Part of a small language model's weights.
Training: a variant of Muon for these matrices, 9789 steps.
Each number is 128 + 32 x the weight over its row's rms, rounded and kept within 0 to 255. Layers, rows and columns count from 0. Numbers have three digits each. The size before them is the row's rms in percent of the matrix's.

# layer 5 MLP up, 1792x448, rms 0.0916, rows 1379-1592, columns 128-191
098:132139102159124156082110149130085170118164143133112086136098153066129081091134100161156191096115122132125153125113101092153140079144164105093108179159138142126113084144137134152125160145126098
113:146173106143133158110102121069168119164159101126111104159166113141144166142091132109116153148124117153133159182125069117162117140128110208132110109094135189161099106140107131045123054184128094
106:062178136132122170082117100189118134158179155107177130130056135104130131121089123119169093139139117064224197115101105120082174139123123093138143168151089130148100083100082110147082113122132112
098:093060117063071128189188084110142122106162157090095158070155101118095135107067149140102141074170178145137128090121140131102128128162106140084098095146129157157059123139077107121072136099095077
105:080087072193111164126114075095101140071080132153128054150172163150070122155173111150081176155088143116181139109080120107133164104069113158094117074091133140150154140112116194140141131083088105
098:107143111125195163154112152108110134151102102139119151146065118114073109081156153122128186075165131133138120143125106089089119182136140150167106120105122144167143175165177085083133149109139113
096:110100091124159133117091110125114121083184145149145142140142208189142180109127098191185058123120131115154138172131082085070199178112152139110151201155091120052140211141102163142048197122141130
099:128132162094093139066142166139141188113172146140149142106110090166108131152087129152142168074158114122138103120100125174097202107128153095177124170126083136153097144139094126154107115138160096
100:179121218129208128135122087139140086138165198129134173137098083128153101130125159154097098134082099126078132092123131115149109169146126141122163098139179149154188136162192124131167136121111088
106:125169106126074142150102109123231122134166175070172113157114186132144115097137159153165148117105123121167158079096144166133124143124115089135127120102098070100079126096112159179180077145155151
094:128123147168174116146110104092136145154110119102154101133126110085170141131152106164183138137106134113125107181166143168124110136125150122118130184124089179119097130149242097109105086143131127
092:158210133140117155090157123105126093159155167133094137131145112092138095083109090158082078104112137128167118159132164161127144103101118095141102103094087175106061122094066140112164058137123144
093:120124170118201198097170140069138075107101075135092109125117098180113109106125085199129135105102114047164101089130120163129148153159091141115141195144112120164125167170145170093110114147163147
101:093153125082146117047115088115140141135122094143148163162161164173078183147093201149182174097150165130130150091122098185108089106118144123148114134124118165068152084141155150144161136117150076
098:107199088124157112161133157155114113203077168083072152133074116127126153097141128158121088119137149132174064096149156092113124132156100127088108113122054156172150135108164130144191140103157174
099:129139107097135120155173190130092154060124097134133160147112101108156117168125090173118097134123112127120175120074172174091124123084123099138111102109127114120118162148171132152098105164137158
094:118148121125102067131078134157212092096126114165082146128113188108064183133093137074166071171162106120111111109160160169104109111134213200185141098116117058055099153089159128115130107143116093
103:127166113133155053104106162142145125154167129199141121117133089164142113115093182086146144138137092130152141148165060154122157174138102128115125089153085131138123189124088165157123129151042103
098:159143136135072178123134121137086134130129093144154156134144159077056126167139127050171175155151055111088171122119171166122144160097137069133132139178160096156154141118106155181133115110111165
101:117113067149043130105092099110178138123162117109149119109163121120119123128148171091109137180084092118144178090113136135153127108090114171095107121072107159130150104167118126124189096155144127
094:130153124084143123160120137160131155189141142157122131123094130118136152132139135145129143167103089115086146121153108165116087068108111106143128157119128130173153109118120090092136129113045097
103:087153146093167131104155160170122176078156180096091126134083078128111095119104195125115158115104126128164069079086114113131156080112173170101131138124128070157103085081198130096045103057163173
099:156117167091174066142122148157189151066113137131181157097127111080110130203142083140134089178134091098143126177146126136197138144140230140167136109187099045170145085138104175117104113109098154
098:109109155127111126127087159106120117173166146135168098129061113160152121105114173108083151096105174101115130148105148163136133110138136137132136161185150079153148161159179131149128147193120145
097:116070161139098077188145126128159082097101116115081103164163134167154146143153112067125176132145158080119117136112175108131136082074181187126024133148144103096155160131173146106131130117141127
095:128175141122049073188091099163104134150061131178165127130090091126173130160102103137109132155086087128102141118131123127128099049149130140109118134100110118074120134100085113200077113086116110
103:139164095142163110111078109162147161165133167117133140156168119119077166126100113093084148113099103105140098126088101152088153110128085149183149123149075158174104183065071124115085104157098121
099:124101146121165106144125118098193127172162122114151147154150129111155161110157111130178179149152075107106133113108136147132137138155116248157173138183101115141129101061160087167111113135151182
097:106142088149108071105069138159130154136155135070154155113114147116121145159142107114159125124151115137187107122110098161139160108115151183147149096116199147132107148140111185165160102143114153
099:125138169129163150134138122122177171137163168119105207104174155085104136176070094104068140116092133119123042075167134193077179116197093093045126159136205107152199099096114142110160062056095143
101:102080110090175107160157167233121100131069088085160121115072122104106192121116130169066098095114110069119151086112102203142177068165093142186092110080153099079193132120141173158119106157122121
099:207137174094133114170077106156121120121193093208138157118177182125121087122100126189169145127160143169109120087156136116152089130061123158112119077129090142138135103134106117194050104133119172
093:138118070092122158214149086144135129178140127134124153108131139136106056145099122118088146110174159092105042090145135130035091110135065181131108118118159096099150108160068106110145114155184102
112:103091093196159098103131104093166127132094126123161133104170136131119197140148097101128105094133165147125136105082181141068116146078046101146139087184136166065103131159158132138108121151114135
100:101133128093167136080121152153083065088146167146111113167129115119103167131100058127116130133159125115085123166074106124096115081114061133142134108089110149121132146076100127116135143080101082
105:106127077113115107092164166115123106137121141108092116170122105142134069167161141124125139070106075119142082081118159138129144169131125163159062111107109107108126032169149109076092173108101137
104:140130120180133103147200098065108138081096123136123109111122182123152108110157080144132178176143101109139181131163193144134142207117190104114156126120157081133146113129152132181090123104129138
096:167115133137105158123095109123141061097133082081096132122125090128104123143141137099085169174111132125105094109095171109159119123149071132126127134165140130151169109123141156135110133045119126
094:131113114131127146109118145110167084173118125171132147057132116129151162167175125107123131171051146125145130154049142070088145150159053143100180128199118163144091158152132146146140124114158098
099:116147157108140105117107122126104163124124130172114130158094106145168104159103124079129083117101089045137153111113205170129083132139072099186093101117159143185112128146108125179132152105128127
094:136047145145096146166112140180125059120159142152112129082104131121168141148146124145141133121187110107106112169145155159152141124129121059137098117093115180160175129096162151106161131105110087
109:158131120099108131175145148110123099117124158137146097130117165135123128109198118148087115078126078118069107113143108163140110178110119142167080153156150141115138124139114171189120121168137097
098:144160084042103118163091047194108111165121162125155158155062124115139048136135165172149125175156153082128106124134119181152116113196087110151078157134132130135165146191109161173137133183128116
094:157095156120098097173087158109137121171109172169119113179162105125141120159097111170118175057091152119162092150130149089131149080134133126129164146142138128129146087102116149136114170142104124
098:151096086105068113135127113161109150202147128159117098145090131175132148122065115110098202190184139163237168162157112118123149137119136173173183161082115140166159155078133130121120114131099079
097:119148123085183099173080134171168170142124074148153149086124144072165126101099127115111129154077121095121108100104167088101100155071079198114087110141103172124130148105101168099101124175070109
101:132111039121145075073144131115145103123162119112187119138088134137099093113175142169159165155144095146102162136136102112084132161147073115124135129080191137117157109100064122136124150088121174
111:111146142102133145120183112141100123085183152139080130136108103106180212130113172141095087066115135172071139203148136150119147135099144162144081128137164146126057136187184143137106151140147154
098:140169090098080075075143121093165059116113194149106134162131131179135149205058148122172119130110078144094150127133173151112114112170095118100184112094147104124133065112150060159111108060122100
098:083082138137149169140150094114106134075149150163142125165127160157148130133085184168107123120183101144127183060086132131125087131148185140095124127145158122089117126119183188177107105148172143
097:179091078091116113123169148087102117147159104110136163079150124141109158077102150114137162140107163133070104083147092151124112093125120096123119141097106133101137178142169119122072128124134140
100:111137141131174048088126062135175188103091155149118156126178102129160094093089133103081120153161182119120096117108147108122178100086117146129158141131127153109157130115145177128060134202121075
106:119190106186118143137182095099089148113132099177170102127120108169097167164125142132158080128082093130144151049126089110095116112106155109155150123127081155134085164076126076131098119101106187
093:160073108181131112106130141101136119118143114146197158195039138087119140101099180142017186120102058159186138108116117126126114164125177134096092102173245121067125143165159085163072125157184116
115:113126102152145137133150117160138082178163109113076180163153110112145134141107208100134117076128125171152110170142148149174180100086078145106041150152122153138087173136162168136140137117100085
095:094099118133079092086141113124187139082070109143136137169134143095056118129177173120116174045209057143171133084076103109126139194073092126130090102126154138083136132152147159114116087150081154
102:147132124195050095104142176091131134131147153141156130120108171076091148098121112144125127139158129095176141121138071103137151031095167091135067059136169137097079103117149123123087079122139143
098:092123102159139120110132109106174115107145151163154136099146119108081168134162123130189097125124111156103074063186150149140057136099065140113127111109073100113180109096139167198159107134077138
106:146148092144129187105114136106137090096149085114075147174119141132175099136103123152128155111102134123107171183142100107120155188149109077142114129160110131141116169092146101133071146128098144
104:188116106174174098173161085151167109094155206128112050109150123033131161171188123116155140097177117126142093152111094094124134162087130104105158142122152085106130108147085114115108118131099122
105:103143100102125172117106124148058146194137149140124147165127158130175118150147096095115145071079128137099130081130109109099090094128124171095118071091146138181126080145161126165083075068104104
112:114128163125106098157133118149137119162170117108129088091114141044123121125152197125167148153091157098161135154129142062147126203127132140066140106074119146140088125086137125109085167139123151
102:086108117186117129114171123117119132077145137117155109133113149135092114129126120049097185164120114104172099076075111129157095123139104150086144131130129142123134135099159176209146105124095132
109:116188139105139160141071181120128084097086142151134133127135179139125131084120158171154110062114147110169112092122078078129135108152141136109117146118154162160146115154157110139142212115095076
086:158138135103085064067095130172114169146189159100193126073184109116143125124130186129146162088075132106156105147157102096087150081090102188138112147131140188127134137157114182117152160141128080
102:118174078064110069149130146085134117182111112084125098158151158058172119089094146078134117089119151064154111146137170126140121137122108222130106114129150121153118200128149156115182092149157148
104:097134041054120103137109136113127110114118111084119132110114091109135122136145153090087209108115080153153101085114095150174203134175152098212102107134121085164176159123085208104122123108098066
102:107086144132175140145157088127107112093155165072108175150188159149132139115143105138144134147135140099141136166117131146200179124122105149134109121112081131150106123134114221130116124139131125
087:060089083162140122088157195125174111122143057174133141156107168171108152153133145159141141115093153130148132120095128138116097123087037057156169133126179179096151175134169124138110153147133130
101:134118136062104084106134187112119094138130088147180137095146126111195113182138107124098131104172138151124139154043094089139107117074141131056157104116182083081133116108137187151143109152114133
101:186075156095075132115125155172099130099169074157178082056113121129134159129169092092150081099136152115127132160138127175121148118130064055150073136073094110129132162083137091058063159192110164
103:126112122127183085180162171111145080118117165115103135124086155078200105164148103111082129138138153107130052123135117097128105147137162193120080140089122164157089146140107137128119107098086141
091:134108134197208159119111121087125190096143119089068128144141113128171133045147149124070093176078128138095208153153170107180143079095102139147065112105135116099110121193142131144132130151134158
101:080138133174126143097195141163213121096139183090186178075104121124070149097109156176048091151130098113127139154083095098130122168150156187101104148153168181136118134205151089120141103145084165
106:108124108158143157139156119114120157125145102069120099073155113182142141070136157144139134170109112185139166145069148110127157143088117145052129170136151141106070152104107063055101154169113130
098:063151160078155120133060155139140128151154105073146125074140123095078099126143136103160155165185111103142165141072124099147153125142080141153191109155130155094135185163180120161134134092091139
105:159107074124170126138088107105114104061219096145153117160142141163096129143095171143108151122164121088150103113141160114092163052064107150133147113099158094133087118087067149143148119144138132
098:132133161130124101071114136087126167108131105131174129077146107072054113125107147149202148128144144111194132095080138143134108101109114167163098144082127171119146121121072128138144100128133197
098:140049139103102192152093119079167130107098114154168212125107138141065136085122086175151108149152061141166191093156096153092086144145130107136119104184119175132135081117119146122105088102130169
091:129094112067107109115130131160141150091142167085178160134169143120119135118179150125095148100180100133139118138062097108127128102111079148155113102159121139165116153167076203092115134162162148
100:174147144111157117090104141143135115145089183126093137151176071180126098131139172121161171120121146137155129142111121077145131133147210133143071126123135151153133178132113112145177144135133125
096:205158156162141093167140115050209136139159080100165144115131169160142130150115141150136113153102100134178158096121129186108145112100105116171110126131105149125112156080204153102135125101161110
109:155151115115152142144093126109093133079139152143116154155118143111112147151117097129109075084096136129132109166085180111173056083125157106149131085123139093095088107127143079138118143114145119
107:137126103113162123108105091149153142183128089115154127148171101126077120152134143122131126087178114124145141143163121095135110140095119180123102069125071124164138076167126115147099161055063106
105:155094119158165161211167118198145147113135066156107173134152124075101143169127109132154038115192130143105127118135077170133135142175134103151193123146102135129165090156131131171126089110119114
104:104158142142057127129142094161103021119096123106135140094181154133165099139158093104099135117119155155201101133128159139071130181143166172066140096100127156135098160080197119142143145107116109
101:148112116112131166183067137066080120120131136120121159088166096080163127150089158159132127116152143098167083142130184143126111090154198171058134140148176139097149078156134147097102083059108173
103:128120129095094106071176117146135040137156149140074136168149135147131118179111158141145148133089116116122142161144121189063190152122141111058137121123094134088110148131170148102118134136125094
098:139106143137128112111107154056154158124117139078136170167088165117108107056110122160170103093121104125119168115145103167140138096169121121106168153201123180148114087113170151146086090101125174
091:156159112152109108116160082134105166090154160164152125143174111183183154109105110164140127118171081123150106123094141085138111146148148112108118135145172121121123187142089098090081152039143133
098:159170142106118134157075111179077057182140119152118118120049141164126149185104219207192111145140071141134116147150151113119131136122131148114055135095224056083101122152085119161140104131115193
114:104121066143116132109132099154164091048127189121116143140110203159126149083141136106199199115179107138130116103101121152085145131139152162108123181142111144125151158143116174128062124120109105
101:101109194078138071115111054091169159106114153205150122100149200129100176113095112109145182157117153108115158063142184149057132128174151136119186106058173126151125109135102110177184168158121112
102:162077101122146155104123153155126152149141103138166145138098133110104115111100143080213130096153062180098118160051073107163103079137136200101137122074123129143083132127127185190138192133164113
100:158103101148068106209138102098124139103169098187169112145125159176150174142080162136155104077159152125108154111129141107104118128109151073118116187157091171157134107125135148143142124151189129
100:142182079071089122155135126115175131126168133150127198186080144088091152090140139100135178136130151090174153091150136117116162140119133097097100186154104149093127121095087137170112097138108136
096:085113173142102143090155140126118155164200121186128159141183114084191123135051141147132196159073163090112124201144153138150078110099077154131100130184093173142141126121090177120105158125113179
100:097147095106089137146120116094128175159141135165077139062153101166109162126154146121139121118166106129176104129133135089137075173101130126123178066124183082146061097091176079169091109159189132
096:153174158157077073071127105143094140110166101157104132070152173146157128094149129113137122155111131119106100154167159165134140132183149165110165062185178164111178141135132161140165084086105147
102:050150179133143168129140032131132095153104094109106135135069159175118142113117130156142144142106080087093140087137156118132161112100127106115067125130148134098104070056091080115119118214079140
092:125122148108183137110101159170152164086085114170199142116126179135082152138149114124109174104170110137143139102169147097098070138193085101125191145146121153122054109071134155123172134124152111
097:137141137139141149087159119071137124174172143164128120208207121116119115176154071078098062108111088181174148117132084175098128084090139131153114086105148113168106145093125163075126110142149125
097:159111103099146137085168109115132160109199098091101191094159143153148104069118119141137085111117106061109128192131149150110171121087114097106110094087141146100147135122071153115134134097101139
099:090082138192118077210116126122082111111136137113050093112141161121064121105057115187145137096113156112130123126136146065096183133118122140171125139146076142154151168080115099220094095114190179
091:151086151138141151107080145124171142189132127126103157108056169142135155159157144131154163102124108149189098159134144194110141137185133131111083137131126158093084157170184155152142104120114173
095:157130078114173174086197115138152166085103126145180141136145107136138158076126125134103093148142143144175174121162145169128135159146105102112193104179140058130130166103106110146067063147210107
092:099176113180084139163155152165095136145118149126094099164177140167102097186119115185117133101175122095110121088191110084186206190085161113177065128129151097080171135108112141136105106106157130
098:045155129079144151152141117165108093107185119146131167110168156115093153150135194145084117114139174096163104150081105094099122156126138164159132100174103160104118137140116131132137145156222124
101:149143141108142109130123129146085135093133153190168166149136093120081161173078141150120148070119126139166161128108151164110136124161100114107119150129132074111091134056165131135126108077060106
101:105102132146107156077093156130147124156146095154112130149135121129136179157158118139128129103122122160138129084119113144158102219119083129134121128122168125112143098089151169140089131167067112
089:165186169146091147168167154143063145146159112145131136139136138094168085105096152082107149177098127154123139145060177177135191140127156111164114100126130175162186102115099115103139084102161125
096:186156112104172146111088167110131135122186115127093121062147088129147095135097167157084087143133084146125119119152096171157154096124167156141091106151114113081197083139131112144117176109150139
103:128181111154112141095140130144112169090176105108134151136139142142151108141107114095200160121102086129128158129105111138113089117156170132102096153125083105125063129153112165109107082162121116
090:181190152142120101142173105149089117117060118142127163107127186150131112171131110149079114101090168105108164172138134089183122126107142121166065120131126111089162113116087093096138126093130200
106:119124119083080105164126068083144127073128128157082140103091114103149123141105100109148119063161128198161143174157146164138082102158106100098104105097168164053147192102137107155144052174118157
104:198172130127202064156151099110084115136128181173132162130109114127179134084115151130069162128154103171132068128160145156124147085155165096095141097155177150169108101137108115140164104108086148
099:129155109073154116115133124169125176153129150127161173040143124201164135110184147152140160119154158101126172098171072104152101171144148155122147147162116168140151137152131060112117123167089156
100:113115151096145167118146108116180203128193138098111120097123099113126056116103170096117138088033117148098143121126139154156186160117166103118090061085185096142104189132168056105138129111094115
105:116124148148097151143092097095135178097186082060165145101119111132151102152140075163222114111133163148102101166106117147109121161167079132058146132089157180069132132142112065133109086104156140
101:065128105087126107145155182170095098153119109147213112137104147126155171138088138124127101117132110092109111094132187133099130130190121109145098083088060148147169091162120102155124130130114159
103:142089166054080109122101150124066108136136175089118104131086153100141161064164138123127168101095086108155156049164123155120133149131129119164109099148152172124137153156171106160148108150107134
097:094140120119146156109110136132131113164097119170178130125124086124077183156142152133112109141129109150119175143144149117101116127144181171151147105115148221090141102140191131132158183092101101
097:090150108172130118084138113133104166085103147140112090105179136159212131102149123220198116126146147168141102102109120084099123157102104135140180103150116118052087171137129202211145088116106138
101:087108158132155135074062102099111083131183160166087101187135105098153190081107123153101144136107147100146112115153102071137150091173143121140113127177109126163118062119081088105093151098146163
090:124094117125131119139114127126156107113145082130066104105106123107088134138092160157102122152141111158116093162155161129108072185097149101132113179165116086101095158188141136147118133098157075
090:145123127162098125194157119178127139105194132129144140176186112117103152080157125113040078112122159135093116107117129133142097111126141131118060101135084130139137108122159131119140132156106116
095:124128178137096209112156166141120123153134164145093185202124110063139119122151120158169112150108130107169138071121147143172144153097159153127087133125118047058124127118164175167167174134093116
106:130187097111105183145110108075126101111087128172185136076096161097170172125127163140147113142079098092108183094101134134165086154110116097083136096119118145133118096086130119097133074155133090
108:166071087139190161112139102129097088155120092119145138163174154063147116190135137134137107141133110093159123130143054122133122106120131168167086103115157140119137117184116168114055119135059173
097:083143108054100141151135145099209133095098178175184134084149155138145174133145097137089148166081197109164181102096151096109112178069097143147150112136129087108129084137102154129118136146120148
092:094162112144083118105140177137072110165101116162096098105111104123196060149128136104100126118143112097096164172131036120138119080145137158077146089140113094133133118128102180131123144170146120
100:129114162107137143136113158147145168061100144150210060076127184123132101158099084045076128174083082095111148171144146128132100107175077112162095122118119165139117119131112101094153170131142196
093:225125154149116201120140147107253132137109124151148171095136161157101178133110170150114166174171139095148107153123119137134155152089054121156139075096186137169111136096131144082104173146113089
097:126153105126124124123139072132126148107170186098077166113098119171150095128134157124119140148161169130150089152151139107159122179120117161221118139066174173114106117151156120126112121127040174
092:139164094100139094134141134179090070156163150124095072128157111136102145141076115108138133100219117111121083136079093167122133122120172099170155145145141130158116141108119152090071105098095178
090:087064169169163128080159137158127119102107072124118131170108164127174137163147127162134108138160111146080094146120089179097160084103097113116122115112059158141159143111131143134133125151131169
097:120151112153118154098051146167087114173126130079094090130167173151179121152105101139127126071145091123094159110098090142157123118127111104096100138068099079140161143121112150122066169118104103
097:111160106079159137190164186141130177153160120194078114103113149093077124209130163093055118133189121102193130146146098108099142141112079129049065038141142174100146089109114130153116178122115145
101:135163105176086117128080118126133177153133117132161120137157116111121185122124182091086139160103134153135161112087096123166154137070133144094134123149072148126133095119117160155148132161154107
104:129151168050116117169104102053173114170154075146143139122119189077143106151159099145178163133151128183113128162051121135162060159104151108117119136114124163154114204103128129159126105130142139
104:076092106074084131134103096142161149104170092159150130148127103108119160128155106085129127136162138120122117213127108181128098146074107140115148153150163168091131119121123155086116139071078116
097:061088114072129157091144115121066140101117098093147151151100140099129123199097167190112147126171150086103099099172141143121108122135125122115140126178168118116100121163091134150138151127110128
105:135134128110115154094096136139096160143117161130108116061095134153162083086122160095151137145151081157130102136117140127115130092132118096186181139144124092164082093113167092125157148133087124
102:111142096108111060130190171117142140114167104201145133112098159068130176171143193081109188095148100099158149129131111144048140126116131094129150155137125082122144142118130145149130161078174121
099:102146087133159101162055123082212141097116144080153100088120152150137103098106148139089142166107082107164129176061124156090071122124152112139188094112095140151136071156156130134142084107130169
102:117130123118116152125121138137146111141079191127106147122120152167192082078098064125134157132154112181141171108090090163126114178192151142079177144123162029170117087121123101143145094124136137
104:067109093147063081144112107141078154127120096130126107119129100076119120104170145157111103153074077104119121136149087089096126092082173124157112146178137106073189131152161115055154142149131160
089:101129093089175098100153077173114156146126035148091117200126109129063239120123156121101164107190144037087148130094196129122155116130132150163137072137131082127141144113104174129129152127137144
101:160109141097133124135085073099104083153103114191082098154182120080139138139106137121089148110104123095153147095140143161090134179123100154155141120147100159108117181104125114140112161152125155
113:131125158115126142126103139074145127132121141110091184130151152140110162173103136142166163132091149078168141119138141205144158097106150151165189112125127150153099172088114102102148139137105143
104:164151073077112136173115065151035141155167093152119168079086100102175148132096148169116132102154128168073133136125133141152069103136125150186130178107134140171111093155126176185077095097111083
103:098117130105097137129045129103159060168171069202152173127126162122133142108135124142119198166149051132107134122115151121111136166143116085094089054113117132100074190108119138111107110106081159
095:192088110108110152159119127095174147127133143175134102170109144153119131148127134149148096125130080164142090131138150155098136123086139140146076141144117142093127158120101111112155113177107100
101:131148146145162108177101111105120161111093148108121132129172111096122136134125134131209125118117167122131154107153079123085127143149153121067123127123151094122118161038132140171171144162111178
089:066111172137106138130125142120090080096145122119149168101133211181140059143153108163172129131193091109115086111107066171095106123171098121118210148129110120108130143187123141124061072121106112
103:113128078129116158137119137120187119098198088117121099144108112123095154127180158129106141179112120116107146153153092130133116150120077123094134177123176113082110106127142108080109050156068060
092:091114058202152118147111120157181136132129135153104107189122150141189136116152095142143128118137124109147076124076155099096081139168090168115154175090111201168090123141116116136058150146118105
096:126147066118168082084164165174124147148123091091090115179116118158149124160100197098133099144144106133142097126090109133164095141108134142127143096169147124101096131063145120147094095113090150
108:165107127078141058140061149113095090144072155121164207150109131132141128112105090135168142107144163129164086150145082110171110142137154124089121157137140135193113121160159164134181180115155128
101:136172145106055130122113095083148160134167125064064137153114128086106121149099094103168103141107122145184103181144108134196123144138063148127135107117188147115105154195151072135162134152092162
101:061083064085129109127105144074089127114154096084167086164100126087155179086104134173174121111164109109146137194129134135132110137145106150119170130155144118136116176136132180167158149096063096
099:142183143102153173123081092087088129119145150095147144142188170142118135153116145132128130115080129194089181178145097086147196078191158164154179104088122095186141143093126170121145085176167120
098:124137153152161147078182113157138149051147128156147116112128185125158081107066108108108095143145115165172121112119168136134139161111113148175148144118117109126136070119076147157091110130131148
099:090090108116088047101160122138116183128119138119178165105113171139121097093118097097124105180137128102169158156111118116118132132138187105116136152135145154111117141177137155122071169113151139
110:144164078089105066117108076121114154161157158172130174178110113117071097112127142127094185118096159126111158131122112143140127123178091117125153159120073128127124170129141166159125115115115074
099:089061141145126079120159116051119179126184099146156127170142144166082102124174115178130099117152078126153134126102156156132078096106129073108129194113111128162097158145135056065164126126080123
097:078121122121108077102109128155107132145130110133129124138031119185113128112169098099102170156169169122170161087085097145129114156112111130097155148085141145138172141088154120085126164135116095
105:135178108135121101136129142133157128151117115133139154157096121105063159180134080135119129113167117056115121090138147191122090158117137177103130144127179083094183215095109162120158080117142147
101:117132121050123122201078147116124130051093167162103100104073152137137115134140173087128122092118143128147143156185129184215160148128123110181140122106125151138144136123143147083140113143105138
094:117094129157172136147156148096149106115108172125165127075116135112163076129113200141077173186084184173110082105154175167110141076143102124125107113097124167132134119063158101111108101208073115
105:149196142112060140135119091134081196116134200129089113136161097085137106129128140130165095152140103134141115151081156148148162069172118140107122097144158086108107171064091139137105078119140158
095:144109133179157146149106106113157137115131141170113118152061146167120130147088131091099179160150134163101150075135167066117176217079099119182106130087194157066110181116126148155136124153117102
096:114151080128153123118131174090100152128098120107173128067126122110127098156123100127138123097156130087140151150118136146035109142154077142100103115142136159162069159152152051117143087180149183
101:139054110134103133139104121092166091124114116169092118130169131148156122123124102124169146127129147120138109096136117158140096125136127137110129116161154153127122163124165149145108104109058070
098:040149087152123158158156076065107168137152112120147173115111147086101093134086161120105161123146094132082119070155163091079170097116175089139124165142103166163190069126128139177082096110086101
100:143085127127099128107094191147144213088125141147173114112157123126200131130127104098146114065124162139098144103185094169127139173113197152189121072118107131099095161167111123121082143140158122
097:163114167120131155132177128131117143135142118151138132118169127120070134148163154158065107140107149132091096129126163124123138099121140110088120141117137167134113112083086128106027121161155129
096:097144095194059082133155137166122145155135135116148135155085155068138104181148100114104150087154124137163144090126084112129128162087184055188133104173190182115176074121103109103157122179076140
100:125088113140080149107112105133095161104148137120159073206082139085037137164120136123110125093107120124140081113029149159093140156107132139073158112148136115172132092125168161085187126161195125
106:151150116073126161104150129154141099138104158163119125135119088160139096150081176151131162149077118122126064099141082161112141152160048110132134090084153160204122125215120131093151109136128109
100:116096141102161156122151205115121187097141120195176134097130130110172120114152046125182156110072112155084083155150132130176167130209128127189124098129168123126109108174125130121112133132112080
095:104095076147138191133115120089116084131136071091093125095124140179090102137129183149125129052165104152147175126148168165137112137172140131136109146126106128163087114113162135124150135101145143
094:071117158172098141109119147120186048151123152162186065118122093120072107170116107197166141145152136097116155168155126126057154181169161139138105189109172126109120136077107172132161134128146141
103:147164155167151131140182166122133115203207179130177104113172119136093094111095091086097123085104093141124113153083199103195112105198159170164117133176178075096075188077090086107120132138142119
105:131108129115153136145176079104077111160126086154098084182118101127079144155135124146121205104123126116091120118143111137114099108179142099105170080090140145158109142186130126131108082141129174
105:141058117137150112074193121120097126049165126187116106144126153164144140126140144123111182101070139094172148101179116095070140163129147125151132183169098147116092143118145173132104131098148125
094:149108082128128140126137092118162129143146180177128121145154143122087058123139095148158140125157160171175126099105123206116180129139110103120122107059114112092165133044213155108105073135064150
093:062096123158053158049162145170174109101083122179143171141090137079105067118161144097120133098067091083139140097065121168152114117140107152137051167130099168140084128118143050137081090176095142
091:192141182141123120181120158103098087128123194112117128186097155146168153137100139140088184137095173100152074120128131174195115127129093113183109143116127199140171145122163111156108180052127105
097:112188154110135143126104135127087126119167102171181100147098149220077128147120079113189095140107131168164125077071124137072141117142093172102115102164117128080125073078128136096177147078114184
090:075142146137104101106094124098157128157140134159083152101150183191071123159137134125129119161053152145070152120142125083136142132101127107137090088120120106056057119157169168110055102084109120
097:093212144114135148172152099182143063127125081134083128113154050204084155115118130153148106097162044122109164126068155119139144146186097141097131135102111139129165110135133147083146064086096105
096:136118086132107135135131160166151144117176166119113142161142113121106085149098119124154042116128068106155141149121104091131134153134145104131132112158177092122090122110128087129172135132150170
102:161160133120114124084142053135155173168135065140128137132118146153151125135139062117199132160126125205106098083146133072126100105142103137123141076166218143150099166129144196156144135155114084
098:150149139107048173129194144141150120076117170140110143159110145128168078134133079137099094132116118173128064158059148185107201179141120072132095160114120140152138134117114177107092091118146142
098:058086082120106135131113092169123147136129125110173138120168142111187115111145149093161091050116145104172089178139162156159146109134106092169154164140135170134124167097132077095141087154107135
101:184130066108118154156090151166151100152164143140104115139119136122200173196117153099143112145168112210155212153092099149106156087146144147129154078166155117116131128123129136177096144122143101
101:176111188090042115111096105107108116098136094143132175172122166163109118128150105166138169134113059115185129090124027096057135132044120150132084116171090120141139181126112179114125128132123118
100:123121184104096147128130186123143148128108111147095154119142115127157068066105131150103182181089132125195132117189113175144130079161108097101078148069197154109149118140151091105196092129096133
100:132024132081062197145131146164201173094128116106133131142109120163171190089135117123127124129135105156163100061106085144099106155076112147113138095143133170118182123121108171141135139139090165
099:185109147130077129147099156124115149159142104152142048158128111164048124097160072092173163077126198104114146114127165132131124139187162136140153165141150108143088138097174160172078078126063162
105:154126144109109124111104125114120146188103158124157111086079146095140099143093125114113059113222077047121034109127150152148074120115142169140122145048147106104100136128102105159121141103053109
103:134115180173095086113184147157115187156145117161175123126141095148154087176111128111093166080123144164127137084151103171153104075180097112126082083117136178155105114176110112211146074141100110
111:074105138160073117147165161105130212159139127130145156146109162173098138094140174152148154110160138095159096162119154135123163185089143124165120082119158187144101135131141175111128112132116114
098:094083140094148106115162159084152102061077141179097143172054151100131097119192145111091192111158155170091173159102097096174094119077159118170180086201167136089121137187094110129156171092121112
103:091079139210145140133118079104115105093065115129135079123120139115133152171102089158138088134179123105105051115124064161075106118130098150146128119202130115134154132148128129168101183158155136
102:102149147090115172168090093153146138189126101113102146164130084098176160114102139165106145153124154119217099102171059087117158117099143105077120158090167089134110132124134090111135127128136154
101:113044189138128150082149124128132109124081139129139119120167147149157159113146075111084168096116109116152097135141115095181111132156081173178048203083163082059125107094144201144085152156115101
103:133140179146180160125061059153128096127128162081154074156100139118140139161132142134114171181136103068180098130101088125151141109099131154192205064072190030185074165128151077122108082106147163
104:154142117144147153126142144099101128177119137128162146182117091101110206150144082124132167069166117160098123124151112109159160155117152152142125104097149134110137108098180154125124101097148050
108:124159151109090072141099100116117147135103174145159107152092151150225149156112148120138165140158146165155104110090147068137218118127119093117127141151107175126091185137117156168099125108110156
090:107098130097120135159078128119140130179074143166135107123105167055193119113127148152159134094134089142134083116208192095105160092138146135145137081127090137238078133117123104085116160140124158
097:109136074153106121177116122064133124168141157160135130090132129117116156192143103143147170153182129189153125136152150140135155140130102119128132126130189109122121167128143153113171113127100148
105:200173122123098088143081103096170172142130162152099096129123100114132136111067119170121101121097115159139117114100112162182121135173077201127134091177195126100125185169123090122156108174071142